config.yaml
bias: "none"
init_std_qkv: 0.026
init_out_by_depth: true
lr_mult_o: 1.42
Each number is 500 + 25 x the weight over its row's rms, rounded and kept within 0 to 999. Layers, rows and columns count from 0. Numbers have three digits each. The size before them is the row's rms in percent of the matrix's.

# up: layer 2 MLP up, 640x160, rms 0.0649, rows 320-469, columns 40-79
# down: layer 2 MLP down (transposed), 640x160, rms 0.0759, rows 320-469, columns 40-79
up320 099:514499497442493474482524519524536465548547505494507506509487506489481515497503475539464508531498477504451495522501540495
down320 101:465498478524497523488487500500482552528515533460456503449511492485473464504505544496504480530523516548559512531453500500
up321 091:514492508495533538477523541514496455487548491480523497486529491490517498515471452489484510508501535496479492485511495472
down321 089:478467456509458534527524519464496522517515467475496481468442537494534509528522512505513491498469539572524494500493494525
up322 091:474479509504479470520453508513522541579541538522506558481466521499478529464489519512513484514549502518498503499523492462
down322 095:506501511440526516523506492493483524463532485487469459530505471511490447532485507486437509525519496475540517552507503510
up323 096:476551492440504513500512494496458519451503486495511501494492502509474513458520511502494507508507483510509527479494463485
down323 096:507456543533504487512486491482504536450506523540500519513525509523510455476462462510516481526490527498500551556506465441
up324 100:496539488490532481536518563460525547503491485471461485476538479502428499464514496506450498502530476550465469516514491455
down324 097:506489482493497501504482452547513498478519519521514506525485516504570510519489486482516471547503520478526520510484515500
up325 119:477450488493519506526512498490507532501472518487525507484474465505481503560514478506487479505521566539475520491483500510
down325 116:494504512456477510505503469524497478530476471518520503495517491486500469479467509459493496516504504504502521468543486481
up326 103:516465488465486504495469499487540535502512484489497562472519486462507459516512451462458532499498522512480467486506541494
down326 103:477500521554464520510492474476528476517494515521488533484513465453505509509457501459532499486478520481510453476472500514
up327 104:509462495495571529529515539444458514510477452504517485476503469498535496530517499489514516484522523473519487516454431454
down327 104:486455509493464489460501500499485512537460497533482485494548481461534483502497517474487425491482484521521488472502537504
up328 102:450482524461497499479496507472486495488488543483524497494518518469453475489483493463502486504534490508480498468474540548
down328 103:478493492511506488473445480487506564471484495521536513460475501480531511482498572528457479522492491528518509515487513534
up329 102:492491524493489535488500480500491547516515528488509536510533476542507494532498506472480495517504499534516468499503516498
down329 101:451516484507496489474523448508501524504467510508466528475496470495488520498511516492523523459528519487489531476532472533
up330 104:476495447507495487441507516486513534471503517502479501448487484508510490533513509471507525473513501498487537547501482507
down330 109:485487495507482479483491441517501474505450501506496478540501471530516466495506506474484469481497537533511479498466535560
up331 101:454552468476506516497531527471483525476474479491487460473472486453476496514473508496499526536547500513545463515522506531
down331 101:475458491492457482496508495470510532476530504493483534503486489523495531506484484512549479453513495476502500501526528536
up332 097:496484479489500501478538477474501488491495518522521505515481486491500490466463502542494522460503487495529495483476512505
down332 094:473469515500517458491481524532515526515497498542468495516492488462513505511487510510501481503502508495498466551526503492
up333 094:508476519465530493532518557492471478479484535507555512478548493446529508485507508527537499506497500475506487510488507550
down333 093:540466476473473491487452475508524487468521478511494495496531471513501470467492560496481493529503563515542501501519497488
up334 093:502524529489517463537552490518472469551503445510517481488515559520501515467557502510484466496542489499509471517538500471
down334 093:489477479514533506478499463507501525506494500518457501482481518464488510487493501516498488557486530544482499516468512493
up335 100:510454501516493523492557552471479506484547481526480479451534494512531456544515463501444510542508546501494539497539437436
down335 103:493526475466534522469503540492492485511506457439501489512495451534516523531507521497564493476466491495471504464527496484
up336 086:470531485466510489517513508498527488480478491538469468483504497482508482467509492531458524511542485530516457509514527493
down336 088:516489482477481519529507489525460528491502495456474520513519482490486526474523547472462495558501498514512497527458515485
up337 080:489544476483483527504523507491490531508569523506477545477562487483487449520461525488507505473540517499488506496510471515
down337 082:502467494525494556537498494497508505499502485531524535454495503526511510499553509502478532484508557511517467507480546486
up338 106:457496473482514499485501486473510477504522491523490507491532491533485478513503514461479477497551464472505480467530467497
down338 107:470506492485494497566494499523542481507539495490508444517484528466493565528540495499478521467480523487483512521464528530
up339 089:481514495477496513535493480471492503515524470492523520481524505516472489531510529494520481499486471498497487477514501516
down339 091:497465520518495528485461496495522505528490511499498493466487491533483543522498505534469530489459506471490514502490467433
up340 098:506476491516555484514530537503533489509527475501458486517516523491467516463477468488493467472498561501491498489497509538
down340 097:500522480506471492502483473495462511492483510494512485477460530498451467507455518514487496510511503491503555487454494477
up341 102:448539468493497526514512507520517507483509462510458498495480481485438509458486530496551491534513545549516501499482515469
down341 099:499528530506490506463504485521503492490499522438483537536508473490520518525530464520483504527504487490532532519507476482
up342 097:519558553487497489529478543517523532506516477523537508487500491496529444472467496465478513522460507534462474540498491497
down342 099:476475460524460527486513486504506503496503482485494548504517478463489479517477496503466500532547465496574496518555478520
up343 083:520519486491489487523470468515510494540532482466531472530524523522541511473480481512500452471501512487476501499517502496
down343 088:473472473468481509484519478486488528513483473519475520442536462481509510493481499522453526527547470500506480508516508512
up344 102:482442501516505497513486514497488494521489506516501483524518484428489514520458477498501489453507551521516484520515499451
down344 101:470538474471540476534521472472484485468507547518513486518513466469522450508533490502549478533517515515480509475477537475
up345 089:508491523508530516462521541489532514466494496520497484532508477519486472522442480461490529535474518497500476496493523480
down345 091:482477542521509471505482485498498488506513446489460484456467505483496455513471530506493499453508517491478491523480537523
up346 092:494489490501537494502498509509515486494536542495518481507477537508499490529476473469494501500499544502576465496497478530
down346 094:545468505536512522498513483482483505518511543523475489450514487513464502499494495514517522520502506518505479494544494470
up347 096:505517480491497539527561555542511480497470506473504530494458437462500521555507485461522528497491482457556488537471503496
down347 093:506512522495494467467488509470496536494494498537473519531540509468489505492493546535470480494527509529472446533506503507
up348 108:531443487504521510526483501463481511468508517520524568429537486520527467497500505468500504546495522501472504519461483506
down348 109:499508529522472503500518495487448520482491452462439506498501482533519493520514498525498507503494515485495505466482499479
up349 093:465531519507487498523495500503461502500453537463474475521493537479466533502492421439497505506518489474495466478500479504
down349 096:482513471470502513477482451482459512535467474476502519487528497491515492458506569478479506536481487510501513515482501480
up350 089:525452508475494511515502482445537544505492514486492502503479573479489514535501478478480522470501540502498481484487467510
down350 096:525501477518539530519510493471482507445480479511547514493521459495528531484460566501528494524518524483466524475511502488
up351 094:523446522473499532500525515481514497540509473459544498509488497504503501513482477489524536531519518527481486484496546504
down351 094:501555489520510525451492492483560542488500530514475527487472494522489451500540476523470488502512496529502518464512483476
up352 093:512540463503525503494502487493492517472512544513498481495502529474549462479476464484520510488526557516514502535497519506
down352 095:497441512475486543509477478522519477516468485528513523534509473500506504510494515513502516458499502464510483521522487521
up353 092:485476501495488479468487469497457546500502511515507500454533477481524488460504493502514478478515486432515478481548512517
down353 095:476480511525484510514458503482515512529530514531479478461531481500517440506488550506544470510508458479473485473485515508
up354 100:514481512484480510526525443472503471532485500468474475476506465463495524491463503545480494507521505508482462512533475464
down354 099:547518500445511499484500532498475525526471471542541502487442499462475528524531509513468493552495500495550522471518506478
up355 117:463517527481486533498494462502505519521513487483501488470467487503512498496484463481495490505505537505465506510550472449
down355 111:475484492475530494524519482523471497493491525547464527481530500478516478530521538472486516481476467545483494486508504532
up356 105:482500472479480514539483514489495534484488508465499495478452522506482521526497480501486503439495500466481519503456503449
down356 104:489505524461470459500497507492507534515476524477483492499503523485482444531521481519504480507480496496503495543489456529
up357 104:506474438481504509486537537522502494532465508486498518499508516472501526482539506490517468470468484482477448558552501498
down357 099:486481478516507519456486464498528479459471479497490490516471458533504488560483512494535487462471488454510535501515497510
up358 095:528488467533505545528517520484512480512524503473497492491510511521494465563492458496509539474480518482467494469506470481
down358 095:467503503530486486520480469522521490486515483478516507505547480475508479479503536528464544507490468512505507548511522497
up359 106:472528467510507515511544478510527464502498526530495542499489500470502512513529478444500503472504492519470476484472478448
down359 101:547520504554530467532496492485507501479494488523525515475523488511500538533513530519505447499492477487510500507486556505
up360 108:479520484499477510505541512477505484575470493542477475480501495495503505539506494493495481525485499522533475515499467484
down360 103:505514540495481462499528504511533550508501508525504485504506504507503501495512461543519551509513507470513513505510509565
up361 099:474504490479490522486522494453529540498539532530482480489521512483502510511518504506524522492499475527483472449527504502
down361 099:523525489567515529501505532507486485487551491487498516516545520512511468503447552540510481468553506498465486524527497516
up362 113:441477474499481482525488512517456542494483523525508549474511503504508525506536511495508493483472490462505505475537520533
down362 111:492511497539524503476481455497533509523505516515470510535470461494502473502507531533455479521494518469507530549433489467
up363 114:498473505494486500560522484537508463499491500508463505460498511494510495471463502553496518459543529485501493476465491500
down363 122:517480523517464521505500495453465519491497511518519502513533523532489498497468479511558494484514465520462505475444481521
up364 111:461462481525512537514487489530444481467484470464462475485523426458476518477488510489493518497513503508494530534527499500
down364 104:478512508555491503543502515490512527476503463473494503539509485509529487536476545519481492503519538514514519461522522519
up365 114:516481491494475470502522502491532516452497465529476523482507507536513485544545502455502461524500554501507501495481466524
down365 111:499519482517487517474453470524477491494509479522474509487501503548552445513492487495524484513512481502496498539453486439
up366 109:492485494496499553462501468482500491477502519541479503472493517507480481484525452539458498537499501526519501517500502527
down366 104:546488485440526516483493464450518539527507511477459528488533498516471486479570502506521505514513515515490477475490522527
up367 096:518554512483540556501539484483490488502530490475492490496568508494519500526500492510498542509532481490526488474488493493
down367 095:501482512473459515498532522507469528541501508501497544513477478521530461518486492535442487528505543470476478517498480505
up368 106:410469480500495480535502510497543534460454516518489522469473496444476485488481477479491512485465503498532547493510497529
down368 105:454503503517533514470481498477520506489518479497521475496473526562480509552491522480489539475492482494508516526523476535
up369 100:511524467461496531493548524526492446531540522460509450499546466497475505500514494493476499519509510573494523528481487450
down369 103:506455471559513452498481450495490495523509523483516490450478495514513523555491515499517525512543520489527475480495528501
up370 094:453496490480517488478545520451530484488466541489529534485496478571529501473543497469515519469527507499516504514483447543
down370 097:504540462497508465488490504500536532491474511533477527470475491494507535494500519486415549485483555518486505518528475488
up371 105:508487460490541544513529517506507477479488499499473459459483520443480464463503498492500545498540481483523438500544505512
down371 100:497493486468463527494482533491593516478516475488468496508541513519512512467491476475449510474495516508527485500530492493
up372 109:438494473491559549490507486509509470512522484486545513452469478476462508516519478501491488487497550506481540486493499460
down372 109:505483511502498494492490530483547490472515489541443500520491493463507507521447511509512530498458517532501531520478495494
up373 102:516485481469498511512517479479478491517510462522489522476503516470501497533450460504485493540517517475474534548527482524
down373 099:521459536572509507525499515485480515483478506504484503467509501494482474524495509532500523497482501472495495492519489473
up374 099:470480469489515534487498510526497472493517528507540505505583507470548528497485526536466527491489484468507495467516547498
down374 098:531480473547480540494545472498490498512512497467448543495499502555461499542493465530513512499515492493491517511493509473
up375 085:492482514505520536506490503528513499546463476516490513503507515517467522479477503497493485502520493473495476470521510490
down375 088:506511469529508480479473508504490536492477459493487525474467466503523507482475605487492491492489495485506508510483532487
up376 110:494520500526539496502488525505503539458498522493513508517513480522498507522464504503498476506483493529491505499508511516
down376 109:485519481515441484534519459524540517515496507472520517465521521546506500511474526520514495508515508511456441541495474495
up377 093:465485474504502471513512501498499510490486538476455502478504493498476495499513489495474492478478495560525495477509475503
down377 095:463507445510504519490488501487494512474475498529502513433500461496536459508501494464456519536506532499509492487531528511
up378 103:510489499504513517542507530516504487530489478525494472475502444501485496507474484494495499512493523521482469484478470494
down378 102:539475469537522470475474535499501505525505530507523507477506508475498504469479489533456463507508498534501506457477481526
up379 095:516482479496502529488530535523492516452508513467508517510534460523472506478486509506478487500538522485485514525525485476
down379 096:494493522495528467504486490486488486480520492482500482422492522544482471471477497492516500485524477531534516500517497494
up380 103:525534535471533512506499512497489530485502444478542506476527487479474482486467491502495512474515512530527457544549480505
down380 105:474544485498511507517473496537488476485504534522494520495474560499513533517484459479503469507512502508467537467489530505
up381 105:498485510517563502510507496521470499520508529499517467485518529493524416486492442505502495489500521475514503503486502488
down381 108:530461484494514489491501530473468510504484529493521491531513482453528491477459540466453464476541504480527484500516487541
up382 092:511466506461493483531481511520457527455492493493513476500521501448473487482478514489481457491492520522485463512543496485
down382 095:462512439494458508482526528504507542467482506483453514509499457524474469566501518466489495496465537479487498484481518490
up383 111:478453497479506550485498502426478490481552499509496465488489483468471507517506490518438541491519510509540496468501533491
down383 112:504553444540496504503488444531492486517522482465504471488446520527514527512485507495490505446504479495504541550483496502
up384 095:525490546516540535525511508515501547536532504504539485490520466484534488472488516491522511490484490477487534465559518487
down384 096:444528449468489494494447507522477460475506501492504503512500505500484494519494512509457496509496508497523504509469496499
up385 098:462484429462490492488522466461496502502519477560507531483492518435507522486509517504501470452561527466534462466494483524
down385 098:514497481515500494496505537528493517461495553492540502492512511484490502480499503512519492489538544541487513470490459537
up386 111:500471495460502507532494529462503527565495487479478519464480470520481515479463506497524533514485502456526520504484516503
down386 105:498503500508500490516507513529510493490483503483525530497478523496465508504517498519459541535502470502538496573482498515
up387 100:448484524494496522470520520469492529500490485511464535484491481483514496541511441493434523479493476494496466497488514521
down387 101:538520477462471515568517530514474485508531502505501474475442540520488549462476478519510499486493482499465526520491540504
up388 091:479513475454549481515495477556512483526470502501498502509459488443482540532477424504507534513481489514534509484495512471
down388 091:491542512514453474498471510537464491489477513521521510504475547486448531453471524470528522498504535499480506513490490448
up389 086:525522448481488528544516530524474493510507476492483516511554459518533460462484469461513483504493513492498517521540507507
down389 088:496517501533499516488531511491486500509481508510493538463507481501515501519512504488454486490479490487506496528448539481
up390 092:482493498481492458569518469519502516488470487485525513507503496451509490494482472508458505482500506503510495501501511470
down390 096:487477491515511505451504488460457515468499456497485511471522468480511466489478527495463506485485467536536477481515483508
up391 103:480457505516532501508483479487505533466507458562535548506477500487492487475535502461507497445520531474544487458486495466
down391 106:473491469485478472479515497445494512500511470495519522471504529497502489491509518492509449524522494507484495501509450495
up392 098:493513482490523495500531482553512504479548532527511525498474501552514493481466455473467517497474539529477478477572492471
down392 095:521523494523472506507522537446470480473492491476529494481500491485500464499489500483520475521494497514549560465494467508
up393 101:489480468483499493513505484461516534499553483478480488477512493470523489477489471498477483534505537448472512548502448465
down393 098:529502519505507542492458509500535484512497496500477508494487483507468473498518483495523509519435522535502504519479459488
up394 102:510504469487487521542541498506491533456511501442516523487530528535450503513460516499507469459516493483522476437507539550
down394 104:519504486480539503491525506480499497475515497521488489474466517526477531524521540483473458501492479511443455462528493538
up395 108:480525489522540540539533485515489501525517493524458488494529503520503508509506481511539507507494525527479476479462468512
down395 109:494470506488501474464488536500505510460504527498495483513479517506511522493521482519484494545459496501533529490453506507
up396 097:489506520455503522497510495545463475485516495499452545466506515503480519509482469514509493519504516489461445516451536506
down396 103:482471501524510490508523492442463512505498474472511508475532497494479487497467529518490518496513506520539511463508551509
up397 094:532520496500526486488515539527527475470546498546518510511489470471549488520490456474505492521511571473487513507514487507
down397 093:502520489531460507470468511504548503493495518523536480472485507466513527478474536506475515477478494493511495495513533503
up398 089:528497528500511537515482507459505509490513497473509478466537497559501462498484506463492526501476501539478508473542517527
down398 091:466517515498533462515521475532508507477538541525495496464534481491483463495498488470521496484517490455486510493507500473
up399 089:470519490455499485523495497527459525533485497497481496508484511504504495505450515497503497512506539506502498506545533511
down399 093:474461443453516499503526483468464473528475498503470481522505499476476499469467502509478477520472505491494474495479538477
up400 098:491520519459527521544503459508528534502464527508496520468493478503527448503502457480513516502486525506484457492513473508
down400 099:505510500454441465498456510510492535527470448549510511431508493485501453475499498470483462535470472519503485530472531507
up401 089:502531531493500523493537498499468512503540511488468486495510486487490493502488485501513492449525494513494500525532523522
down401 086:478518488517436461490492463537511532460495469504523502489483475513516496506551531484490517503479506507479514485489488490
up402 098:498504537526520520523523527502489464485491490483507465485474526462511521533476487491512521491524488457471458485490536492
down402 100:512526490544462483510508547507508508497539515481493503506493485534520475522496518476507505491498485499461459477474533524
up403 092:499499446483478458490496492517454476477530495526479467493531500488462471499481480449476481482473532478503498486464545449
down403 093:480466517521493487463493486482502526467473512489518500484497467461530495523491564467502504485464555515535485472456495486
up404 089:508491479477545479514498546516494502475569522517516480509545521500513531495505498489495530507491505482527535466506493523
down404 089:475530454531515480518501481469524524504463459502478573445492480542501454517505532483510514533478490535512500509538497487
up405 118:474468495486531518529497514469491528488509437515535554472482466528481510508467506500453507489492499500505497527530501520
down405 115:513481505493505516517486523532531485495528498468501490480481491533489515487495468477515528501529480518506470570476517479
up406 085:518491500495483521466500530452487507505538483541491514485480480484519515588494503463496491544465519497500537482513481511
down406 089:512502524515494526520549477518469473474504468490537534499461522516526536507494583522548513517478477465450497496533497493
up407 093:542518498476498504498519514500521465464482488500543512486487519507526540456500472448485532534501483492512474522538507487
down407 096:498510481529536514510493464481515542472508490480497560515490484515491509515485507492481516491499470459474488487518466519
up408 100:488486467457500486505517526475496524508485468491513541476454503526456408510512479449483488513501475469505495518509486516
down408 102:512547505523524486509531490506490424496507516506489439484526497505507541522515500498548524462530535483527536476509500467
up409 094:497482488473511491488499505491475519506486488499521476516544524466520481483493508501554496508471513461504448515488533502
down409 095:510488525562497448459490495499531539501488468525492548513506501468512529513527560481476521543443500495522491480469463545
up410 100:511475495475564483524469491519482494539488525504499493495466507457487529545478490483516478505525532507524458482529511496
down410 100:462505495504522479502471494511509494489506504524514502496491513468474495518484516472532479493463546523498497526519512519
up411 090:541484500515510496504513501533475490536518498516497497500517521514518506495498467556531524478557512511496499528522512481
down411 090:422458541484476514474486495490522522480512521510461486510490501509499514490497503481474497506476527522480518493487483521
up412 096:445520503471516484505499526540525528537503512494504553509481504508498487521511460497481464472490489472492460532470445450
down412 099:493474512476496518462497485501502509491510507490496538479494489504443464450520528491519484513533432499534458473481504463
up413 107:527530486498550520474574474529511535503476492528443491442508487468497528472443535520488548487530472481545468495500498487
down413 109:502534491517521524503508512495505519458505483455526522521512468484513466534481427481550485456486499463484527471496507515
up414 095:505454529523517522482486471558499472487499453477532501469486542505483518484502501489511473490514514475520504482513524450
down414 099:497511461486543497505499517461466524498493510512460488506520494543518468488462544479490484481532481577490508502497497534
up415 113:484502504485546465477502493441518504458508499557523519501485460493491466479479499521515511513547479577464488477495527502
down415 116:509490523504470495483537522522513502504502535461504520489522457533476488465481454543479545505517517507479475531487483523
up416 103:452454509522510516495514513492487497541501490480481526495460564490456519551539476512528484492481521493452519483468488484
down416 104:512545491484529521491497486532523513478490458501525499502483505516494500518500519474460496489473477510551474510509554550
up417 102:442487524474503542452487484496484533471495502519523473489470487496513492489486450490478525456470511541510538468481486506
down417 102:483503499491499506511479500491510486487507563519465473477562503522488524508481472447489491510499482493494476503451505481
up418 117:464479512492506515538464515480514507529506499505501525484468481505516498490506487485459489513518524524486458511516455518
down418 111:483480496544502519485466527516507457510551497510531457481508504507532543518523506502494586524515499478487505495485519491
up419 100:498484525520520483502518512504520481498486527494487501506484494506482482525472453504504495486505478490459526473515563527
down419 102:505524559496487471515485531504522481506494498537532495457512512491489505522537507528460536507479479544548495546487507482
up420 104:492523479496503499534533500497464532476511522493485505484559462444517505481509509511520524505517519473527476529501481520
down420 102:502466506532510495478512508494501478526493495500568469466514537504461439479505557510495485513501503474494503525496526538
up421 100:487499507507500482536469506489492512493521547473492518499506528447552498499523476505492495489493527424483479471492479480
down421 103:534503472481468490501532549518519564448506481540488539443485476496501549479488499481506550538487504526521484501487483499
up422 104:493462489501513498513506479468510492488510506460534494472498521478501476492528503486443490526545498481461528510473477464
down422 101:486535524485451529509509494493482523477492509519526506483504515505510513480503544465481510513528513517562472489523492490
up423 098:481515517503503486469487523514483491480564508463502498456470497483481507580490482516469476506486559541512486503518551454
down423 099:483482502490486461505528518516487507484502481509458510545474546488493483512520574441528561531499507525498535482525506498
up424 099:524518533505545510494516506494519481471521476525490469501529522496498500483519498485488511479526484529527491513519500512
down424 101:516502497532480495492520488463517485477503496476505514539466474496495485473521466525524539512469511505479466507492544467
up425 105:513464505529550539541542464448491485518559479554503509482514493500517500501463497514480524481565487486445494511507505491
down425 104:482510454471495502460497522445491508483474519511539518494487484601506465494516494476546469528466525529500507478490446498
up426 101:455444484516520489473499507509482518515461457511559500480504529495563507498477503544500455455495493506464506505501456545
down426 103:511455475506507512521545522498499523477503528521483494521497480489508487531503524500497553513434499503557489506482508464
up427 096:495499503481526539463468482491530493526482507528493512475509527496486505475475445513488521507519517465492478447507478470
down427 097:528493512546520483507508503495504485511529508472552542476534534519491480552495501486510494441548502549507532516493530532
up428 097:508519491495536566487537490426504515505506427500479486498527459473514471550501481484474557482510502502532511485544475502
down428 095:465496522484481510534489454515492469545493527494517476516490501537499547450486522510510503489507510512513551476471522495
up429 102:477466468531472508492480483451467508503512465515472466471492468467523507528495512497523527539507531504475472489519494461
down429 103:562515550530526520507522508511514516463506498515522499491498534518473487504481508451537515529505461525488493467469505535
up430 089:514483527515538539495503508529483470512464504525531514482519503510487534486454486484528481481544543477482517524465531490
down430 094:497512507528511482478504511500503496508477466526490541457483472527499511481468539499491501513539499529528463516511511508
up431 099:484523448500542480508558497519512522520539521473466462510477486499538500480525493525467489513509444479485529498564470501
down431 099:535516480530471547471490522489538501481462470525507511483450536516449531508507510507483522518517504502468478462496495507
up432 082:508511488449508490529527521526525494499485501488506505481515546490513541491486473508448522521487500523453489540536539516
down432 088:485484521488502523504524440510515486517485487482472508514517468544483478513528523527477515480503484495512501539490520504
up433 094:462483508498491490526488511512482481506523466505478486476508485460501514483494521454473532504581484479477445472469511507
down433 095:546487538487508466479469495473517523484501505496474512534507515508471503466479489510547441509503536559516514488488464517
up434 108:441467488492496499513505481515529497493493484459531472511529475491496500534506480519476500468502540478489518476489475496
down434 107:488511533472535550525510516526503517498491519513474507444502492492493486462466470475513479493538495535487517514534514476
up435 107:509496480510519503474513530493480526489496512493510556480520512454551503502515451481500502464499513577494459470506471489
down435 111:481483500526477526473458559504534539518483501512473461581492503513517518545484493511470576492464500496486521505488522500
up436 109:485522462504491554505562478527512500537483512479482537483501480478507522516534471473503535498475504524521469495471488458
down436 103:479478502507496454501527497457484514494470521480520475515520489460508462475498449519490497487444486465534493501506498534
up437 121:492516509502509502497517525490466461444477477493505448494517498480458425519499461532482497485527497495500468540482485490
down437 115:467477484548512548469481513488506542488523516456529516532498470512506518527475509515487548537536482474453529550534515497
up438 100:510525520515531473504498579510520464481519508508474491506504498494526563532467470497531513471507487490450514499466511503
down438 098:510527534509456487489492504479498502455498490501510456487486488523509509480516534510474507542505498576534511491509522499
up439 099:479514478504511481472499494467510467495541479500493500478548477533496484506462503509474493496502495525512504521478467505
down439 101:485484486446478471524478493551547485512482475482471528511496515489520586488500472539559482525529512537511498501509492501
up440 099:429489481506511533547492487509491489520493512478524513472483532464461502531507518492525502532550544486462480508511477517
down440 102:506497511540516493484534579486515532466469481476462548464522532499483520498557501501479532520537498489523469500457530487
up441 096:512497508519491489524510472498525494526511484511522526458470516485458515509496467507510526468500500508499471503494515511
down441 096:490508499507470497471418454461508473518518517534483531476494456480548510508529547471487489527503499523502476480496533537
up442 107:478478505487501521503509457515514533531471496497498518476532506487504503491523490532526503465501534522502514465539488538
down442 108:522496523525495486448481523494491531484449472565500480483493469486524473511473539491529503513470494515518450437466489492
up443 096:463458486515483539492490470470477466520462463510527484469511502518469508526516535478479492491565521496552476497519498436
down443 099:466510504478478534527523481492524502498541514510485513559534548489521540543535521482511455517510481493456470502537539485
up444 108:457507456495484482525571482502491550579495500487499493524464509459477539525516503476460495497459515494537515473493530515
down444 105:490513515551567499458497509495512531489544504481507482528525489520505512480454503538468482537543523451500499537487518462
up445 105:493478488446505534528521533509481467521422525490514529477516507478496509478506491508484549484523504507444471533502523520
down445 105:491497512505494537524509446503486495519448526529481499525523468511490491518530540499513462516549515540481525489501468504
up446 110:500489473512525534476469480469498469479527506511464534522491446477501494555473460466439499461499516456515445470480481505
down446 108:461542477518539495504518519476476535527487501485523499495524478473523501479463478464520530526474541492490489477495530509
up447 092:465511531450516490557489505483528470503526494476501492506511462544450549510482490505529551474473496521528495491467479492
down447 093:480514524460461503495493526476496541536494444474518540467487490478455492507510508512488545494500466536519497480483504486
up448 096:488490534518492509522493549470504525499514544484525538520505511481484539520471465516488519485517501489539468496458534432
down448 094:520525491531490495506498493491507517514472472494487540494486484470502462480522485476502461482518505511450432516524494552
up449 098:505535509498520498556558538489517544506524541509476518512464517528504516455456485469475517510523503512484499519535489491
down449 101:477483485485510493478489488493549495468488503498512477571506518518480528508490501486462488470490505486495482505491521455
up450 113:466497458520483512523495480492496508503485485535478468478521483479508492506488476483481513505517508515451512473505547476
down450 105:517489476490467489541538470499499491514511520488495484501466519470572506496499488490498472547517528491504507493431484494
up451 095:508478486474503520478485490499517494491520491510490500499472507531528491495492503478492501485516495508565499486528497462
down451 093:486522486511514511477542506517533531495478486496492510495504470456449475531504497518560482514497495477467454533473487492
up452 094:478520495461469536503488534470469527504480454499524476459516538517463475467504513505546490523539487477487510469526489482
down452 095:488505524519500454524535527487503536537462530491460529503476479529512507511479515486484524490474469517520506506505514516
up453 099:501519471489528492506496516481495473453494496560569465508505469513511528462500489479490491514550502583480485488505532471
down453 095:509491518519500492456503498505476517531535495501496504513520510472489489506513540503508496515536513481528467513503510534
up454 103:505530478493510487481532509515479451496501492530501514489514532484510505483511509477493487453520539554497449492498505522
down454 093:501518505499500506528490481491526546489466461495497499497486468509516514503511518476484495563491498511527489527458514500
up455 108:488502503488515511476553470523473532515490500524502519505503469500543488527518512504558519510498538537492535494497539485
down455 106:545512480509420482525513474501516515513502481539482492493478491472509516491488505492501471537460490497551453490504520558
up456 097:515447508514554513537497491468514512521498524555541517493519491454500541520484501483437511490471539472538513497447476511
down456 103:525512496463466528510481509483497526494486534506479555535482533520479493471479473524492523513497511517502494478473470497
up457 087:504478485493515520501510489480541519503484495522520440491522516508559460476485503486441560477481488522508503459511471509
down457 089:491490495502522534502531547482530527543498492506501531440503479482481532487507583476515468492496488518493518473484491472
up458 109:478445513491534493495494530472487497504512450523523496481506539486489507563472470490511515498486525554491476509421510485
down458 109:499494471515496508545530473502534487492546517465538520529507488500526512512508482470495577481528493527525479522503505506
up459 102:507479506484535501472512492483502548510545499500538506488510496509499506501489470509499498526498472531499492524484491530
down459 103:509501517507488521481483478490492503513491475473505498463526514502487482492468525514468460492461512489556458496483513493
up460 101:489503502508518480451543514502459476532516509524496481490481534520494525498490510489512494523472507548470529473481491497
down460 102:508491556489469446502555526466504512489517489511517475480500518533488483528493506524539498545517517464495536474524482486
up461 095:493524536481533484542514478485482484547491449526462502501501506503475506447474447501484485459522535519477524524558487526
down461 096:501528501534493584491482521479558517504484508509513487486476483480494489508483548483522512492460483505498466474485480498
up462 097:522487516504524534539497520477532498503531498476531476499504461532517502530473528431492497496522471468522487484472460502
down462 094:506499508509552484491491518539455520441476541528502519483491492524483496450559529523484511532502526504461486489493495497
up463 102:460511490474551541539519460514536470492487526503522488462473483475470532534516489480502507519493522527542542456493486514
down463 103:514496490482489499482517477531501523526503505509487499468522474556475487472507478522498529474546499507501506543443496495
up464 084:517520478477531537512541536512486479492522507513487465461508521478487487500480541508533490527520507504505485540517499495
down464 086:488502506504469492526491506545516484491481523475530502491517492535542543449499553494489530516495522507522493503480500488
up465 102:483485525416499482512501533500452527515495527551488494487510478468488524490499516526481522470499503515519462482504491518
down465 103:506467461532474503465498520458471479482491509504519499506493499505562494509500533463535455453524526519496519478471524475
up466 095:514542526449537508546546515516473506499534521513491528503506511507502489540552460474510519490504532486479488517511485497
down466 094:515498493538495493495467512485497471492517496523523496490502491503512496481498534494499517539505487545500493484512561461
up467 100:484512534462517489514509474474524502524532468506563565482474502480537475486506494479493529493512512448511514493552529488
down467 100:452471529503449507459478460502458519527453458502529516488473495479516521498520556518540487474453481474503485464496467518
up468 083:497490539524550539521494477498509425526455505471509488520495460500529508510445520489477542510494505465487510510486514510
down468 091:469480496506511492500487499489503496463494470486480473478499488436504553467482547469499524485499517473514446502491521502
up469 101:458492492463506507496487515524535477460468499485533510477498504511493504550458472500528501532532493481455524502489500482
down469 098:505456541476547493508479478517506535516491491482480502494522509507534520452487529516501540530518480498466489520480498510